config.yaml
n_layer: 25
rope_fraction: 0.25
attn_scale: 0.177
tie_embeddings: false
init: "uniform"
init_std_down: 0.0
lr_head: 0.00921
train_tokens: 118500000
steps: 7233
Each number is 500 + 25 x the weight over the matrix's rms, rounded and kept within 0 to 999. Layers, rows and columns count from 0. Numbers have three digits each.

# layer 9 MLP down, 64x256, rms 0.169, rows 0-63, columns 64-127
475488486534519521495516516531477498519511479466502485522492524507482460547538500518521488523497485528518502514474465493489503545509479498414467509493500523546484528468504525497503492473487521
486500524495448492516505485545497491524512481512507493520521507498467497525478482462488468520488508485512486497508481517483547509523480465503461480470496502514505504502522470501509513454506538
517511496471507514483496540525486539507469522488526536471484460509507462506486493492504472495494479496517468476512517566491467497493500479536493504485514478503504527503524448505478479463493522
519534528528458491441486463509499511492454505513517457504525499481489509513482502498496478470446498497513483461492491495461517532487493508500465521506493500518487472479497501499491500472471459
494509500478479492513524514493485478515513534515554535495520513494502468497499535498493499513479517496517461477533509476492501491511495546501460477468475506520518521467511476462471543501485486
507548454484480570538464511543506491503468503456478483460533508495511517542457523500506477486501526502482487506513542480492444507483539517513474538466471546485503488503537522517467534490458503
496472504499501506513536528481492470518544478490497530518484522497496506475505483485551472507506564516484506455504533514555505495508500467469512486491534466479502523529478490515493469467510515
542490527483492509497549481491498524482549541543526506532516511493446528470474450493506491546488497515469518506486525506481470492494443490508514479511541504514500500510533504455468517521529484
541586516518539531603545555610562553568466499519556644548498500483503508513595543455525487596630464527547550459560581537568546508686587504527559576488566561524559543512547591543498521531571542
485508527517488490487482500480517532468528495513471512489520463494536492466518486545455514491483492496504534554438472478499488511487475548499476483516481499494521500473480518486540528523470518
451456516493487468526526515468485459482483477471483484459528504508473491486483478477457489492484473506492500530456517472500455543491451471471501500512472530498483497430485518477455403521549510
493499503482493468509490493492502511515452468495490473514514491458512503472489473470521526509481521506506505482536532470483468510473490505505544524512516484435520523544481478534491540482531533
492503511464507504508498497481471524513540500508457465524519506499501489488504517538480516498513530513508533512545471503496525495491486524493507476514498466517507498499459508512503515506547506
487498474501522505528525515505542497521508493478515508467467508507487462495554531485523466551499511502505491506500473475487468467502463451538485472490535468454470514533492475509530517481481467
526465475508473543484498543504510486497523490492510482531477484465496546435504545486502519529480498493502499508518511519468499484490540494542495448489520535469514530483507532459490510496515514
506483506488466479492507491524517532505503537518537482494558491547502489477490451486508497484487463500492519489465531477500476496498493512459488528489491503496468461477515538479486486469515524
519480508480521497480502496503491482483520453500466492517533473517519466443473520492487523484518488538498475524514470529523499493491469468506467522494503482482506482480471485497443507480534477
500490495466497499489535513487510496488441525504508469482546490511473469501530488492505560526466491521520478491481502477453506505486514503521517502497517467497485535519476461535504481546527508
460542545520518492506492501546509502539457461494525523481477516464471550492508523508552513535488474572495511476519486493526508525522531525483529502499496529423498508520487511479483478499447516
517513538502553514525484489499495482455509509506508483459499515495524445502483494503455516495495489515471515548533501523475513493512463556490484478448516549471513524514549511488501501469520503
512502489489512521496520516552495525477493549492518499518464500487502470508496512451505486490524460499491482520502509567529489505467562518487525492491481472498555479490486508496476496517506513
537527521448513510471514491468517512486498525553476509468455496470449539506518514483508486481498480506541482479485499522511521567455470501490503508514529509475476469517518511503477514516481467
519508528509515500504471514495477491521495470488487470529482491468538461518502495477508496498493504466499510512505502495534498473496491513500474474484489542482488511529458487524504507511499482
489500511512463496536504497495502476480518476503492468470526479507493494491495421538506542461509528481547531503488526458501513466496462489500474502502543483503506535491485522498501494498501545
483515491511509503494470468491514509524492467447518485475487510513539490495528512482488499495481517536489521527484527466485479497486495470504478487512510476497467539482484493511513457497504494
507463473499485492492476465516491513498521501502474476513543520508518452467492488511480489494502469498536490489527492564491482467498457509519481506470469490517514483504496502474499462493515524
522493493481496471522493467493488522503497487508516528496492488478468510494530522514519503498482492502457527513530502514476485496510480482485467530544449480495460516478469524474487517507515479
509503468496484432513471547525494486504496482499515497448500526496463503496466528516483552470515533510478467526510506492511490535511493504499489488509535469518503495522471482488502481488483450
503475482482520492476469516510506525481482481436470501500490497492477509536489519501508536504507477493494494464458551474524508504539489480532480486516506452502517517516476521488477509461479517
502506502500526488513494524475486497512507499503498530517515536476504510533478482507502542476487484491490495516492542486497480467500521511491527526521507457502480495477459497468482517494495539
543468515486546489497500526481488516473491494507506506488469491466489478533492513536535459522497484474530515518521540497490454469514517547531477520487452503529498490519516506482495522535550478
464489510461509516474539550491499486524526506522508513460492480499505496488516489478468476509514521487477488470492494490498540512483491482481454501437520527531500516485445501502532500461513514
480516489539475482551522477520514487452515477528503499554523554502518515489513536501464534491510493499495525478523491488503476538475517520450483539510510475475478524491501479501477519493493523
543548481464498522495513471510483484483508516541542496477494482517487507447496469501504522497499541511493534484471496490518469495481504515489525545505522477462512524519514491431496477490521486
446485528506471502524459491520510499469483479451476473486461516497514498479512537504460493471530461536484491497500460495472514528511489432475504496444537483499533501502540528514493491457489563
536519519515530530494520526508527495545528517496567502486495521458520505470526478478480483457490502513491529468517497465494538475543475503481501481505543462513500516486468519516470461535508510
505546529530488532504505529491527498520529483460469488537518486507523538485476495535509543495477497542476546518526462476512498504502526470506563507509516511503528446522494514532478560496493502
461494505498503484531463480483532527492485505499472482503524495520478482483516486548503497493503491505507546491495493490530517512493472498499492474499440462476485473521492482495497529510511482
477467515458491447459505493468442451482495483449497480499459458464504511474445501454449475475421461497445457473409498443498503499442505493491450477452459504429442461477494478517472530430466472
492504482546475470472514501487502497478488545509508487526507519559503473472523466503522505506519506476517521502492481514479519498497494516515475469576501534527473502499482482516510489493490480
511557463514536461516445518505467492518435519523456488511501435493519452510504486558516509476455510472521505530522495518559540500479503519539467479454487520488472477475517519485488493544535496
483514511491506486518486523520524494500504514475496504499534466482486513491506533495531506488472503485515478516491513505502459515497519488522502473498470487478482483508499512491499488513465499
538457459501516499533528496509507486508534491495494492489478496492523497509485473494489502473488490475509514471526523501534519474479494533494452522481493477476501520476492528477495462502474501
478507504501523466508504453483484507504467493515487525517512499518523498496498484497465490526494504527513494495494526500524498459532508491479517484493520478472479491496478508486501508522484518
482496487527492471523494484450507475491482458496493470530535522487466510507497492475481515521477536482490491463526490490470521497497504467467504518477515532478487483458501490473516447480472569
499520535469497461518515504456535494505511490490500497464456500527508517514451500486511515538485520455479499498471489465509548534461502505525505562497519469485514540512479475543492510475509489
463496512459435445453495502446518536510531511519507515521515508518519500502489501513526498501524530472550476516480501509475472503498500450511503514527491448508531545523497483512507505494507534
506514528562485534493518492483490458491473538522503487506482505474521522465452489511517455487505474504503508545498482502500504458485490499512509516467470497485489525517516514468483480523467491
500465452520520523511464559485520480509498505477500516495472519438514561529538524506490489504526492515456469504526531501522526504520483492479518483482472518495520502546490533470490473500475505
516531496517506485521550454519456516521451515510477483465490489488501457572521500512449484460509473527468463471482489503542508526519527517469521500498500505434531539490502528499493516554487509
483537529519501495475524492487499540493514507515509498527473496502517472448503494522500481479531537551466495508531482507518486503473513502442533545526483461508552521548526560483525521518523450
515481489533504493465473514498569519495504490549542550515497518488510511490527499483533477547545474466502484473513525520508494456527495498542491488494528486477517500505479480495502522519521502
482492468475487485510489479505474507476508491498521465553500523510471501486503510493498488502511488513531500480470468496513500519503530472499521553498520483463464512466488467508532508508531490
498482436529544469487459504562496544496529485511514507565509536513466483522516502486523516521495534463526553511480479510540474472490513496461519482506497498509521510511510507487483487516510498
439478529479481474544481524481515527458527493453533512478495497485514477542540503460485512526558495495472513493502479508484524525537511513505508483473491502491508480478520518537488515491533508
541525483454537501542547544502495517514495506491506495498447477476512474521497519485486522476503489531478505507508513511513491528517478511485503486448509487461499523501494490519449484502519483
524471476469525526516522468533509536494490482467503511498472476509496501469492520428525525532519525490462495498527501507527483500509494476490484515509488510513488526495484481521504512465504508
494538522523471524482508475528524522431499573551522500500493489521519478517478491498498480499476457501509508486503463523470522508480540472474500518488508481494492493503525489476496516517474480
511483504436510496490475496492495483508519497524506493526506505531499502489507461479543521503518491475503476525468505482491521479501478476500516497515518523502478489503475493483530564497471488
481485452522442491503498474498522453456481476502478513510515514502472520481521491511496498517471527468535503536487521472455497512499484519465499485506497518480453443490465455524505491497535464
479486569467457536473512513496499530518464484494507473515492543482498499478486527518486517511492507519506520526495480486483499523507486470515522517512536509527476522530483511531542495533527523
521466513489474525432471495515535483483531480479457485520475464491535463493517458535481484483509540511495504441519508508496497531507535511490522484503550489467468500475470506511526516485465503
522471512498493509474479506472543479482458496523460515477503510498503494492504443519467454529490514519498472518492462492492519551501507500460459471457507506461455518505457490536515498509478506
559545497495464472513510515491486483523514462510493461461508535523499544510493523499482600516496519468486534478470480436492499510515481503523525501472486541463512571455494485538547517503541468